config = dict(
    num_hidden_layers=14,
    hidden_size=192,
    num_attention_heads=6,
    num_key_value_heads=1,
    head_dim=32,
    intermediate_size=1536,
    vocab_size=986,
    hidden_act='gelu',
    norm='layernorm',
    norm_place='pre',
    norm_eps=1e-06,
    positions='rope',
    rope_theta=8130.0,
    rope_fraction=1.0,
    qk_norm=False,
    attn_scale=0.177,
    bias='none',
    tie_word_embeddings=True,
    parallel_block=False,
    init='uniform',
    init_std_qkv=0.0511,
    init_std_o=0.00965,
    init_std_up=0.0511,
    init_std_down=0.00341,
    optimizer='adamw',
    learning_rate=0.00186,
    beta1=0.9,
    beta2=0.99,
    weight_decay=0.089,
    lr_head=0.00732,
    warmup_steps=212,
    schedule='wsd',
    decay_fraction=0.559,
    decay_shape='linear',
    final_lr_fraction=0.0,
    batch_tokens=65536,
    max_seq_len=1024,
    doc_mask=True,
    train_tokens=568600000,
    max_steps=8677,
    dataset='wikipedia_en',
)
Each number is 200 + 20 x the weight over its row's rms, rounded and kept within 0 to 999. Layers, rows and columns count from 0. The size before them is the row's rms in percent of the matrix's.

# up: layer 6 MLP up, 1536x192, rms 0.0925, rows 15-83, columns 0-47
# down: layer 6 MLP down (transposed), 1536x192, rms 0.0824, rows 15-83, columns 0-47
up15,105,232,179,213,192,211,201,221,179,200,192,234,187,159,198,185,228,201,192,213,196,208,156,212,192,203,217,199,206,203,219,187,213,211,190,201,171,225,177,245,199,239,253,204,231,181,200,205,177
down15,105,207,208,194,162,205,226,179,221,235,212,183,211,177,209,188,210,225,191,187,219,190,209,175,156,189,218,196,185,217,201,179,195,163,204,184,218,187,204,229,208,219,163,195,209,192,194,228,187
up16,090,205,222,242,202,212,203,189,169,208,193,212,205,180,195,209,204,197,195,201,187,234,212,198,206,166,196,210,203,193,187,192,200,197,214,203,185,159,210,185,227,200,193,198,230,201,226,191,208
down16,091,214,163,156,197,187,219,195,229,206,196,197,192,218,199,178,209,169,181,236,201,191,189,196,186,201,218,195,208,187,210,199,197,186,195,214,194,223,227,183,193,197,208,214,193,195,176,208,180
up17,106,206,195,227,218,180,230,220,194,209,182,210,191,204,169,202,234,203,192,185,228,189,221,167,168,234,190,207,169,206,152,175,195,159,206,217,163,172,192,214,210,234,212,183,186,184,213,207,211
down17,101,238,220,230,176,188,210,225,210,223,228,194,199,191,177,222,172,202,188,177,260,207,207,206,205,161,181,177,211,228,224,218,191,223,195,163,233,181,199,209,223,203,184,200,218,190,196,205,181
up18,083,221,208,219,186,181,213,188,209,181,233,191,205,198,215,159,179,213,189,205,239,213,174,208,197,192,182,208,207,191,223,181,211,241,183,190,199,227,181,190,177,232,237,206,227,188,206,216,220
down18,107,186,183,217,210,196,189,233,189,173,210,212,176,173,200,208,191,196,181,175,205,192,182,174,197,183,133,180,213,202,223,136,228,227,199,195,189,225,200,180,194,211,234,208,214,205,209,208,199
up19,102,212,192,221,169,233,186,183,192,203,183,192,216,209,226,203,197,174,185,205,195,193,217,191,200,208,179,149,220,222,211,191,207,225,173,220,197,234,209,193,167,221,205,202,220,210,183,199,211
down19,093,201,225,191,164,184,204,181,195,208,199,212,209,203,186,220,191,217,203,224,187,218,213,183,188,204,226,204,207,239,193,216,193,224,170,210,207,177,222,188,234,204,179,158,207,192,190,140,210
up20,109,177,168,185,185,228,197,237,226,211,188,182,167,196,209,204,206,220,182,174,231,182,197,154,199,187,183,192,165,193,225,194,225,217,203,217,199,180,184,195,229,194,211,187,224,222,228,180,211
down20,120,205,194,168,190,196,202,215,205,170,214,199,207,178,204,242,188,198,221,173,197,191,203,207,194,233,187,216,195,163,192,218,189,166,223,215,194,198,157,231,182,178,200,209,196,204,204,180,172
up21,102,216,177,191,205,199,215,200,201,195,188,194,163,167,221,204,228,200,200,201,185,180,200,170,219,206,191,226,223,207,213,168,203,193,208,220,189,219,197,179,226,204,231,184,198,220,197,185,209
down21,110,177,190,220,245,201,187,187,228,224,193,201,179,187,194,203,193,184,178,184,237,215,188,167,208,193,190,204,205,199,208,191,229,212,224,179,193,205,222,176,198,212,191,190,229,210,199,184,189
up22,098,213,193,160,197,202,181,185,196,177,212,236,188,143,175,183,208,170,165,210,233,185,192,206,180,191,211,212,195,199,190,193,205,209,181,216,180,209,188,184,229,246,213,186,177,215,191,174,233
down22,095,173,198,191,217,200,199,226,207,205,179,220,200,215,196,156,181,206,210,209,166,190,202,222,160,183,159,240,174,220,209,150,181,208,213,198,168,220,192,188,205,185,230,216,199,188,177,198,176
up23,096,202,203,198,196,197,238,174,184,190,225,189,199,160,200,231,217,206,221,184,191,205,203,181,153,208,173,197,192,178,164,178,190,187,199,211,226,233,182,220,198,192,199,183,212,215,196,224,189
down23,087,178,176,209,196,213,192,192,191,217,172,202,176,189,173,209,188,213,157,166,155,184,188,239,177,180,204,195,212,251,227,181,195,226,169,177,212,176,197,205,167,183,191,200,228,200,222,172,188
up24,114,209,198,194,178,191,233,201,216,184,159,186,176,212,214,220,224,205,189,185,228,200,198,181,195,220,191,189,176,211,229,193,199,195,163,224,179,192,191,208,214,257,192,208,216,196,171,194,220
down24,122,225,181,211,190,186,225,210,201,199,195,207,214,206,200,220,247,211,194,203,189,169,162,197,219,185,180,194,200,182,225,162,247,198,166,184,207,207,184,200,193,216,176,215,208,194,137,194,211
up25,102,207,184,165,219,213,207,208,222,174,159,216,201,178,182,194,212,186,161,200,194,197,198,163,190,227,116,182,196,227,195,180,209,234,180,215,224,194,201,212,247,189,231,185,203,217,205,196,214
down25,111,236,202,170,216,211,185,219,219,197,218,212,226,215,178,219,204,198,191,187,191,199,222,231,208,199,178,171,208,200,206,171,199,221,184,174,224,204,232,159,224,151,233,208,201,170,156,202,214
up26,105,198,210,189,196,207,170,230,237,181,209,213,205,183,225,172,185,177,176,189,202,177,174,230,179,182,228,194,181,198,193,184,236,188,208,209,215,212,176,214,205,175,206,206,222,213,182,217,192
down26,096,199,190,229,180,181,219,191,187,165,205,175,159,220,213,223,195,191,197,158,194,214,210,206,221,209,180,217,213,183,194,241,177,193,214,202,212,187,202,232,176,221,206,196,192,191,191,194,181
up27,111,212,190,195,198,216,196,171,196,201,211,190,211,228,206,180,240,209,190,229,225,194,207,172,168,186,183,202,234,226,177,201,193,213,196,210,204,202,185,183,189,184,244,185,199,231,227,214,231
down27,102,190,204,174,177,232,182,193,177,177,200,213,212,196,194,219,194,190,237,175,228,193,200,198,188,207,224,211,204,202,183,200,208,215,185,197,165,213,156,221,185,214,198,183,231,224,229,210,189
up28,106,215,217,203,216,216,208,189,224,196,196,229,206,186,219,211,227,169,149,193,200,183,209,212,176,168,200,210,180,184,207,192,177,196,205,217,199,207,205,214,244,225,234,217,222,218,181,177,208
down28,111,227,192,202,210,206,190,188,176,214,232,191,203,207,194,194,167,206,218,220,210,204,186,198,189,192,193,238,191,235,191,208,193,213,191,207,180,259,184,199,197,223,160,198,185,190,187,216,224
up29,103,212,203,218,211,208,193,174,199,155,167,194,208,230,175,187,219,207,183,202,187,229,235,214,210,165,196,194,213,189,203,190,220,191,176,229,238,206,208,224,206,232,216,199,226,178,214,187,210
down29,101,167,208,210,224,206,190,210,226,205,211,228,221,201,214,192,204,183,219,196,212,167,198,196,217,206,214,194,186,181,196,170,187,205,205,210,159,220,185,215,211,155,195,191,150,200,182,167,205
up30,098,191,217,203,181,205,203,211,171,215,214,210,208,190,179,224,192,206,188,177,185,253,163,183,185,188,170,158,233,195,198,175,217,215,188,201,187,225,163,189,177,249,204,186,197,225,205,188,226
down30,098,193,214,201,191,216,205,196,213,198,184,200,215,209,195,207,167,234,163,184,227,203,201,235,242,180,178,167,198,212,213,194,189,203,191,192,195,215,173,210,179,218,203,202,207,231,210,190,203
up31,107,178,190,198,178,193,229,180,210,201,202,232,202,189,198,184,190,207,160,184,152,197,168,150,177,213,197,200,189,202,172,195,211,185,191,209,208,207,190,231,261,196,217,165,222,217,223,190,186
down31,109,188,204,169,189,204,209,182,186,168,218,222,205,187,171,202,202,201,179,230,180,215,188,218,207,211,237,197,212,180,213,169,199,248,198,181,231,253,182,230,203,143,176,220,230,204,200,209,215
up32,107,206,206,203,211,209,189,205,223,211,188,176,180,181,202,227,196,224,163,209,193,198,162,201,213,186,187,220,231,156,171,192,192,195,189,204,197,186,201,190,239,232,203,199,207,243,203,197,226
down32,094,188,186,186,219,212,201,215,214,186,210,209,233,217,168,163,220,187,208,204,208,196,181,199,239,194,198,163,185,192,193,172,207,199,215,185,191,220,204,228,182,198,186,192,191,200,160,208,148
up33,105,203,223,208,205,224,207,197,177,193,225,234,177,184,184,194,206,198,241,213,189,149,194,190,157,207,178,203,196,218,198,179,219,179,196,193,196,201,178,199,231,196,215,175,186,196,192,228,200
down33,104,146,188,160,151,219,191,167,197,210,188,225,190,201,197,217,207,184,216,190,214,223,200,207,170,202,193,194,206,175,206,221,186,186,201,190,191,208,192,181,186,204,196,206,215,184,177,197,159
up34,096,202,193,173,188,187,173,196,214,215,202,176,161,181,230,220,188,188,177,202,212,243,244,220,178,249,180,219,183,226,215,191,201,189,186,187,222,232,214,200,194,215,204,165,221,237,175,214,226
down34,085,163,185,223,221,221,207,240,183,173,215,182,229,192,163,198,219,198,228,186,183,190,220,177,181,204,217,204,162,192,199,200,206,196,191,173,186,200,206,197,210,199,188,223,203,226,201,181,220
up35,074,213,178,197,213,201,219,201,187,185,201,212,197,169,198,201,194,202,217,199,195,236,181,159,202,187,142,218,210,204,188,161,181,201,209,210,184,214,195,191,200,249,203,219,235,198,233,190,182
down35,088,216,187,199,226,201,202,199,173,190,197,194,192,171,200,172,188,206,195,176,185,223,207,143,191,186,172,223,206,183,186,185,161,209,201,244,201,210,216,188,214,242,228,182,223,221,223,184,188
up36,107,189,193,189,210,217,229,190,216,197,195,213,219,169,231,224,221,228,215,176,180,188,213,168,198,189,163,186,184,184,188,182,205,201,180,206,208,216,177,205,195,213,202,186,185,182,225,180,224
down36,096,210,186,205,181,191,184,200,220,142,175,177,205,209,196,210,196,179,199,243,217,182,200,208,204,193,189,223,196,219,205,208,194,173,170,192,185,192,201,220,188,212,220,155,219,197,233,196,207
up37,110,207,176,203,231,224,196,226,222,198,175,215,200,185,220,185,200,200,204,203,231,218,197,216,205,190,209,205,182,194,187,203,175,174,179,218,197,219,191,221,217,216,241,213,196,205,189,186,218
down37,111,185,203,192,234,226,179,206,214,179,166,228,228,221,199,217,207,159,205,224,194,212,217,183,193,203,206,222,176,206,214,217,177,217,170,187,227,225,175,203,191,221,247,184,201,181,170,190,194
up38,098,164,208,227,187,220,245,221,202,197,200,212,163,167,179,190,196,204,192,221,189,205,205,192,201,187,228,205,226,212,212,200,184,196,135,184,153,235,215,185,229,204,196,149,188,230,213,201,214
down38,088,212,175,187,209,183,191,170,209,200,188,160,233,192,175,188,195,176,177,178,196,198,230,212,188,209,204,181,224,196,192,237,196,224,232,169,224,161,208,212,198,197,232,215,200,199,188,212,164
up39,086,187,219,219,196,201,185,188,217,207,187,189,223,186,213,215,183,205,193,169,192,199,208,205,205,192,195,220,179,203,217,207,188,198,214,208,195,174,188,210,197,203,240,205,194,171,213,183,194
down39,084,200,204,174,222,212,226,195,199,183,213,210,183,222,171,197,194,194,180,194,183,192,181,214,172,196,195,163,209,198,194,152,230,205,180,201,170,226,217,209,214,214,179,219,204,234,209,221,207
up40,101,187,186,202,214,207,229,213,180,190,165,235,190,183,234,180,199,212,203,230,167,196,195,209,198,196,177,187,203,203,207,183,227,190,165,207,168,245,212,178,215,195,203,196,226,182,244,179,189
down40,099,236,233,170,188,204,220,217,191,176,202,251,190,237,233,194,144,206,216,176,182,205,203,211,236,186,193,219,177,220,192,143,215,203,193,183,209,191,217,165,187,208,201,184,197,189,171,208,165
up41,106,189,204,214,174,195,186,204,193,176,179,182,209,195,201,166,177,196,197,249,224,200,205,193,198,193,188,210,208,193,195,203,208,187,208,225,194,188,224,223,193,189,209,221,235,212,216,194,181
down41,096,200,177,210,236,184,205,214,210,191,191,215,170,189,171,186,205,182,186,172,211,187,195,188,200,221,188,201,228,189,205,163,204,204,205,217,192,172,185,235,205,186,214,200,200,154,217,208,204
up42,102,192,183,188,221,185,217,233,200,197,206,206,175,177,194,162,226,216,208,229,203,148,175,206,211,204,180,197,204,191,198,187,223,183,209,178,191,202,175,220,216,222,226,191,218,220,190,226,198
down42,101,175,181,237,197,172,178,218,202,204,211,170,232,179,189,189,177,221,243,216,197,198,183,229,176,206,235,188,235,199,234,187,195,192,197,213,155,210,203,234,164,202,219,208,225,204,194,215,202
up43,105,220,180,186,200,205,212,201,202,200,194,222,183,190,233,201,173,169,171,213,212,182,186,166,195,190,191,215,194,226,197,189,177,186,198,207,215,177,191,192,211,254,230,182,223,209,225,208,235
down43,125,201,210,148,180,182,207,207,229,237,172,167,176,220,216,171,174,197,195,227,203,171,192,182,213,210,203,224,207,211,189,177,170,191,201,206,200,156,184,231,182,222,196,179,182,189,217,189,212
up44,098,248,181,207,216,191,196,197,180,185,210,182,176,192,210,201,210,198,180,212,206,201,203,191,200,231,177,192,213,185,200,199,238,206,167,192,193,178,190,182,225,198,199,183,208,197,209,178,180
down44,093,204,242,203,185,220,204,203,220,179,280,183,232,193,163,216,200,228,202,179,207,211,165,214,171,181,234,176,179,190,222,172,206,196,189,221,228,210,163,173,214,218,198,218,200,202,179,199,232
up45,084,174,193,213,193,194,187,169,256,204,183,214,174,198,228,180,212,207,195,204,195,217,235,193,211,183,214,199,192,197,210,192,192,194,219,175,173,203,209,188,198,170,231,194,186,214,197,186,177
down45,092,206,172,190,194,219,191,237,169,215,195,200,225,193,199,194,182,190,193,172,212,192,173,225,185,212,188,166,208,177,197,199,193,212,190,206,226,204,213,215,211,217,189,214,219,182,204,214,234
up46,063,206,171,211,208,224,221,191,195,169,228,204,154,209,212,198,215,192,215,210,203,225,182,167,201,202,188,193,222,194,190,158,189,206,193,198,217,214,171,186,224,222,247,171,249,190,219,202,220
down46,087,208,169,211,204,215,210,198,183,187,217,203,184,178,206,193,198,199,205,188,193,218,181,145,206,217,185,212,213,179,183,146,202,206,191,230,208,234,197,189,207,222,237,191,250,211,214,187,210
up47,112,192,188,187,221,206,197,190,221,191,201,205,211,220,194,158,255,195,204,194,194,226,180,184,204,189,197,194,226,215,218,187,227,180,157,246,202,183,193,206,209,195,206,180,223,237,186,203,203
down47,128,180,201,201,225,225,139,206,183,188,155,188,185,170,198,209,219,199,201,223,188,201,204,214,174,230,196,221,191,210,200,172,183,193,184,221,205,199,206,217,191,188,207,188,202,208,177,176,216
up48,108,210,181,173,203,212,179,219,198,214,214,185,182,222,203,197,246,186,158,175,199,196,179,173,173,178,185,186,179,194,184,181,232,192,195,219,185,206,171,201,185,194,204,206,216,171,178,197,237
down48,113,195,200,219,174,194,211,185,205,236,194,238,191,220,161,193,213,213,185,209,204,216,224,185,207,218,177,201,217,207,187,200,188,209,209,211,217,191,233,175,206,184,193,178,218,197,198,198,191
up49,092,230,175,203,216,226,205,190,209,163,209,172,155,187,207,201,193,194,203,187,222,196,222,196,194,236,210,217,201,186,219,208,200,174,169,183,199,235,215,213,183,246,221,225,242,217,176,202,187
down49,100,225,169,180,239,195,214,151,205,204,181,198,179,190,180,181,235,176,219,200,225,229,185,211,216,193,175,198,162,238,221,173,177,186,184,167,167,223,211,212,171,192,196,204,182,166,181,192,189
up50,100,192,179,187,229,206,178,210,222,220,188,202,176,181,174,169,178,168,192,192,230,202,192,143,200,188,187,224,205,225,178,181,213,191,206,219,186,197,213,168,233,210,207,225,221,252,202,185,203
down50,094,189,216,201,207,212,196,204,164,203,241,187,217,204,209,233,212,208,236,201,167,168,226,225,190,178,173,211,187,238,210,167,218,206,210,204,187,176,190,192,203,219,187,175,207,217,182,201,175
up51,096,167,212,200,197,204,210,208,206,172,209,194,155,163,186,215,205,211,188,200,153,174,200,228,200,223,182,182,208,228,168,184,225,200,200,208,135,218,187,205,227,207,233,168,188,205,158,169,218
down51,084,209,196,204,222,213,216,159,192,209,229,179,223,189,211,189,187,202,192,209,196,172,229,193,186,178,187,206,234,211,173,191,186,240,212,189,223,190,172,209,212,198,205,200,204,211,206,189,208
up52,084,198,186,180,166,174,221,236,214,160,211,209,185,198,189,196,207,172,200,179,179,189,217,211,200,202,215,165,221,186,223,163,218,164,191,206,183,233,181,202,194,212,190,223,226,208,202,219,212
down52,102,216,187,206,199,218,188,208,185,178,190,205,185,190,203,203,220,168,207,196,196,195,208,205,172,209,196,179,214,182,186,117,198,185,198,207,165,240,191,212,185,176,189,186,235,206,208,216,184
up53,097,216,158,194,197,217,218,183,224,180,176,235,166,228,205,204,215,193,174,203,192,210,203,209,203,180,180,181,184,242,167,200,220,173,176,214,213,191,176,224,208,212,214,189,200,223,210,200,194
down53,106,214,175,199,208,208,166,217,198,187,199,217,157,218,229,240,217,157,156,201,202,203,209,197,182,181,179,191,179,226,185,227,227,187,174,196,210,204,206,204,193,202,200,190,175,215,205,182,190
up54,107,215,200,204,205,227,206,191,222,184,180,205,212,183,195,181,193,172,167,224,225,202,228,174,188,154,207,204,183,215,164,175,206,217,196,208,212,213,193,198,232,232,205,197,193,232,220,211,202
down54,114,202,195,198,230,186,207,198,212,171,210,205,186,199,184,198,166,192,191,159,198,178,199,196,182,222,184,204,212,204,173,216,179,231,188,202,203,172,192,245,192,213,186,207,196,206,193,243,168
up55,104,196,197,157,195,214,232,201,185,217,172,251,179,180,208,179,227,192,201,208,184,162,197,201,200,210,188,189,203,215,198,172,215,192,202,204,184,178,205,210,181,179,209,228,200,195,218,218,198
down55,117,211,188,221,196,191,225,216,201,176,236,223,223,200,195,228,211,212,207,195,185,188,171,208,189,198,186,196,217,208,192,190,204,185,222,188,161,216,192,212,185,173,189,195,227,194,191,211,187
up56,072,212,202,222,201,199,216,177,201,193,210,226,211,156,206,194,216,169,199,211,216,189,195,219,196,179,206,175,179,174,184,159,189,163,192,214,179,201,178,172,177,227,220,184,199,215,177,207,197
down56,098,220,185,215,228,179,207,187,203,177,219,222,199,149,209,183,200,181,169,194,175,211,207,187,178,196,221,192,201,211,182,163,222,193,193,217,235,215,190,165,201,217,218,187,222,213,208,167,200
up57,102,224,181,173,181,217,218,220,205,168,214,195,176,209,191,229,213,169,198,178,187,194,209,194,183,186,166,183,171,221,200,193,214,201,185,217,201,257,220,206,197,206,216,185,233,191,209,190,203
down57,109,144,197,195,181,224,189,178,227,196,180,196,207,181,216,205,184,208,201,207,202,226,219,198,177,187,209,189,220,211,193,193,191,197,183,222,230,202,198,222,186,215,189,196,203,204,211,219,188
up58,102,217,232,201,238,230,199,214,215,215,166,179,184,221,233,206,212,193,199,231,185,213,219,167,177,178,183,179,201,237,185,172,214,189,187,233,203,230,221,210,217,227,210,209,231,219,182,161,199
down58,103,206,214,184,190,207,211,183,227,195,195,178,185,229,194,231,195,187,198,211,232,217,165,208,188,211,215,207,232,215,218,206,197,228,209,219,222,203,180,221,160,198,179,235,205,169,176,179,176
up59,100,202,185,222,223,234,203,198,208,186,167,240,195,214,187,207,199,193,197,201,195,183,215,188,188,253,227,196,241,229,183,193,187,208,212,175,144,191,181,197,207,213,212,185,191,232,203,214,204
down59,092,207,197,190,176,194,192,206,209,193,214,210,212,211,210,169,183,186,188,238,223,199,171,178,248,155,174,225,182,196,217,176,207,179,227,203,226,222,215,193,204,190,199,196,194,184,214,205,186
up60,099,223,204,206,218,209,210,191,208,170,172,199,198,214,205,182,231,149,168,194,225,212,232,159,204,223,147,197,206,180,156,181,233,214,185,242,196,173,174,216,188,211,201,186,214,191,202,190,220
down60,082,218,175,169,208,204,213,209,173,212,215,197,162,183,224,200,185,203,220,161,162,148,225,232,188,175,222,149,212,220,219,176,207,183,193,170,191,206,218,213,211,205,204,226,184,250,189,213,183
up61,107,224,174,200,209,210,217,188,220,186,219,212,178,199,239,203,182,217,191,198,224,162,213,189,193,174,194,228,167,174,221,157,219,196,203,207,208,203,202,231,199,187,214,168,238,213,194,213,215
down61,126,203,180,166,209,156,196,197,181,189,183,189,172,174,208,192,210,147,230,222,212,181,195,193,206,237,206,180,220,185,169,224,215,215,180,181,211,188,188,209,208,185,239,200,191,207,199,206,213
up62,106,222,174,206,218,175,179,203,209,201,212,196,209,196,215,230,196,190,225,183,189,187,218,175,189,236,185,196,244,195,195,174,225,203,196,186,213,209,168,203,149,205,206,179,244,205,164,212,225
down62,111,212,215,189,236,161,199,238,218,189,204,221,248,190,186,196,216,206,232,220,204,221,217,198,219,201,174,197,241,221,191,196,195,204,186,174,204,244,226,170,221,172,194,195,197,196,201,195,201
up63,076,230,185,160,189,217,214,185,222,180,204,212,142,187,195,171,187,201,149,189,192,182,172,203,194,229,198,193,199,195,191,195,236,186,185,206,216,210,193,199,202,200,216,190,202,190,175,208,235
down63,093,212,192,191,178,237,216,181,201,188,201,212,165,176,192,188,201,211,196,206,200,189,189,233,187,211,184,201,199,184,175,117,218,202,174,238,218,199,191,226,189,207,191,191,214,176,183,190,216
up64,105,249,199,208,220,228,198,169,219,182,206,231,154,205,227,207,213,179,192,189,229,177,213,188,171,177,225,174,199,204,212,188,211,212,180,180,180,216,177,216,198,217,189,164,203,201,186,213,205
down64,117,230,176,210,190,215,183,184,250,177,213,211,237,211,191,184,207,183,200,197,211,194,237,176,157,197,216,210,146,206,190,183,204,196,207,216,211,185,193,180,222,186,215,196,170,214,230,186,197
up65,075,224,215,170,171,196,227,190,200,212,204,201,189,184,201,175,223,167,185,216,199,223,202,172,210,217,172,175,195,225,190,171,227,174,172,217,202,234,194,196,217,222,199,178,214,228,206,204,233
down65,102,203,200,203,198,201,194,194,205,180,201,211,178,175,234,189,194,194,160,198,205,217,194,191,181,206,175,200,210,193,165,116,217,196,186,225,196,238,196,198,214,202,196,196,206,202,222,204,230
up66,104,215,180,190,169,217,226,186,204,227,206,217,185,170,214,202,204,206,212,203,189,226,217,212,194,205,201,200,182,234,193,197,213,169,203,207,194,197,218,214,207,218,211,183,189,221,194,173,209
down66,097,229,174,169,193,215,197,211,198,238,203,227,198,190,205,191,201,196,220,154,192,205,217,196,213,196,198,202,230,221,206,194,156,258,218,200,172,205,220,243,235,192,157,190,220,201,187,177,191
up67,109,210,172,222,182,213,207,189,197,163,184,194,177,202,189,158,236,201,184,182,192,166,198,188,163,197,192,177,193,211,164,174,220,175,219,207,198,193,145,246,203,203,217,189,184,182,229,212,209
down67,106,181,210,206,211,200,240,214,209,251,187,183,194,196,202,202,169,219,192,197,219,206,189,178,210,214,200,175,194,210,190,228,169,203,218,210,213,197,238,203,215,195,240,219,209,212,227,225,203
up68,095,202,198,201,232,181,203,197,217,201,244,196,195,182,201,212,215,215,220,172,227,195,192,174,209,186,208,224,179,203,178,204,231,156,180,193,157,209,176,185,202,218,210,158,207,226,203,213,198
down68,091,228,213,243,180,190,194,199,201,191,146,201,156,184,172,227,183,193,201,209,189,201,208,223,189,219,194,196,180,199,217,193,159,195,208,231,205,163,177,212,197,218,185,225,194,202,149,215,210
up69,102,222,175,164,187,207,210,195,215,187,188,211,166,217,205,189,218,135,188,217,227,191,163,187,186,213,222,213,179,224,195,188,189,166,174,205,173,229,204,202,178,215,198,219,203,178,203,170,207
down69,106,191,214,201,187,189,190,192,233,183,196,236,172,226,192,207,204,161,210,229,209,199,204,218,187,197,219,204,187,209,207,183,188,203,183,160,195,213,233,190,192,199,199,167,220,171,186,180,183
up70,109,211,171,231,184,177,215,203,185,181,190,237,196,183,213,199,198,162,191,188,205,227,229,170,147,197,185,194,215,196,229,179,225,160,203,214,206,237,220,215,189,214,212,198,201,194,192,210,188
down70,114,157,190,172,199,195,176,200,224,215,177,200,209,199,210,203,189,167,191,231,196,222,220,204,212,240,207,199,194,206,185,179,219,206,185,201,173,235,211,188,210,189,187,209,208,215,235,188,174
up71,109,200,172,218,192,241,171,180,229,180,204,206,204,218,216,186,238,215,216,195,218,189,208,185,173,198,199,188,211,196,177,192,187,178,224,220,179,182,198,255,203,207,207,191,224,186,220,206,205
down71,111,208,205,241,227,178,195,215,209,201,234,192,198,218,187,204,140,186,204,191,186,191,201,197,212,197,198,234,187,190,237,198,193,175,206,231,209,195,172,170,212,228,199,186,208,158,172,193,186
up72,104,222,174,201,204,194,193,210,184,204,183,239,180,166,200,217,206,197,233,204,226,224,213,177,165,241,175,202,214,201,199,186,230,193,156,187,224,194,175,178,242,226,179,169,206,215,234,230,208
down72,104,193,191,207,218,193,185,205,187,202,224,203,162,231,205,204,206,207,189,206,211,224,188,195,195,191,180,212,178,215,210,269,196,178,230,222,230,208,181,209,200,200,173,201,178,178,232,197,169
up73,092,217,181,182,189,216,238,216,198,194,196,220,195,186,232,210,221,195,177,215,207,225,208,223,216,195,177,151,193,195,192,187,218,231,209,245,151,207,163,229,193,203,186,212,212,199,198,170,202
down73,107,213,206,176,182,196,198,205,190,187,200,226,177,194,211,202,178,196,177,212,204,199,161,223,195,191,182,200,187,209,187,150,210,205,185,220,202,223,161,209,199,205,205,223,239,170,209,224,190
up74,133,202,204,210,189,209,198,207,185,200,214,173,205,171,237,195,240,204,162,181,194,203,192,189,169,207,201,159,215,176,180,180,247,155,183,238,182,200,161,206,206,215,198,183,211,197,202,198,227
down74,148,189,208,165,214,236,234,237,167,217,219,198,224,205,231,203,190,207,216,220,173,196,178,177,221,213,205,197,181,197,203,187,195,197,182,208,207,181,199,200,213,195,204,213,206,178,188,210,201
up75,078,213,169,173,207,177,196,190,195,188,215,212,203,173,232,197,188,191,201,235,235,171,183,222,199,196,225,198,198,206,185,165,219,238,190,212,181,202,163,207,210,212,197,165,208,221,197,183,196
down75,093,227,198,186,203,193,191,191,202,154,216,231,186,183,218,188,192,210,191,206,216,182,211,211,206,196,231,200,200,209,187,126,227,234,184,223,190,204,186,194,206,191,200,188,202,198,203,176,217
up76,114,171,177,173,207,217,247,208,200,204,217,227,226,187,208,196,205,205,227,215,205,206,195,169,183,222,188,179,246,181,199,187,218,211,216,201,203,194,173,207,219,194,205,218,197,227,208,228,197
down76,109,184,227,212,207,171,229,199,207,190,234,167,219,163,197,222,215,199,194,171,226,202,236,205,185,160,179,180,222,209,214,203,204,181,219,183,199,228,184,210,192,248,208,164,202,213,207,230,209
up77,094,211,197,186,220,213,223,227,239,159,183,224,209,196,220,203,199,162,131,218,189,202,194,191,196,245,193,191,237,188,168,203,207,221,198,198,152,229,188,182,187,223,211,200,189,253,185,210,222
down77,099,203,186,231,186,190,193,173,242,215,177,209,206,205,190,186,199,202,238,182,202,180,180,229,198,165,212,209,174,189,190,196,188,196,196,205,254,182,216,213,216,162,180,220,178,158,188,200,212
up78,100,218,155,178,164,208,174,212,214,206,150,215,198,221,198,150,208,171,201,193,214,210,186,205,219,167,195,176,210,199,234,204,208,216,190,219,190,226,204,179,208,189,213,216,216,183,180,215,207
down78,090,220,231,243,244,203,202,200,187,214,189,197,197,200,202,201,210,189,237,210,170,188,217,197,215,228,228,237,213,216,170,251,186,185,202,193,195,190,237,175,190,167,232,180,210,188,173,180,185
up79,105,204,147,179,194,181,197,179,225,174,195,202,183,205,204,201,201,201,167,216,224,201,188,202,206,217,190,176,242,187,218,191,216,188,212,208,177,184,237,200,240,200,191,212,226,243,204,182,208
down79,102,174,173,168,171,211,203,185,225,208,192,167,179,212,177,243,220,204,240,209,206,205,234,186,187,214,212,173,221,195,172,233,209,226,208,198,183,197,220,180,179,180,214,196,189,221,220,200,198
up80,100,215,204,183,220,189,215,219,197,185,232,206,204,205,195,188,227,222,219,179,223,214,171,214,231,169,187,152,214,196,194,166,208,212,230,196,210,222,159,195,227,193,197,197,188,240,215,186,209
down80,104,143,188,183,202,219,143,183,215,212,177,180,218,176,223,199,205,168,201,217,177,190,211,181,192,215,163,217,198,172,168,180,208,204,186,193,183,184,220,217,166,212,207,215,199,194,209,188,214
up81,105,219,217,188,206,215,200,204,190,154,198,230,177,183,190,194,194,196,219,209,184,192,183,175,194,185,187,190,188,194,192,182,229,184,203,197,198,209,204,200,216,219,211,162,210,190,230,201,215
down81,098,204,226,187,168,198,223,185,200,197,213,207,225,227,208,190,191,200,201,212,191,159,189,197,219,194,242,240,205,206,186,200,229,205,177,211,201,237,142,193,241,188,199,184,185,217,188,210,204
up82,094,236,212,201,203,186,181,205,182,173,192,214,203,175,205,181,210,167,185,229,223,223,187,233,203,194,161,182,207,210,187,194,188,177,191,222,211,195,235,203,241,209,220,194,219,187,193,190,202
down82,087,215,169,233,231,224,209,212,178,200,207,189,190,233,198,231,244,232,216,197,171,187,220,199,207,186,190,214,190,192,210,183,203,255,180,213,201,229,172,186,167,198,176,198,195,196,205,198,189
up83,104,220,197,220,248,252,233,172,182,205,208,176,168,190,182,204,218,180,209,209,190,179,226,194,176,170,191,205,210,179,195,188,192,222,204,203,214,212,197,196,221,219,246,191,191,231,243,219,213
down83,105,205,255,216,178,167,208,233,205,200,222,217,209,202,199,200,238,192,216,183,208,148,218,216,218,232,204,200,201,202,215,208,187,208,177,197,200,208,179,218,190,244,201,209,200,133,201,217,227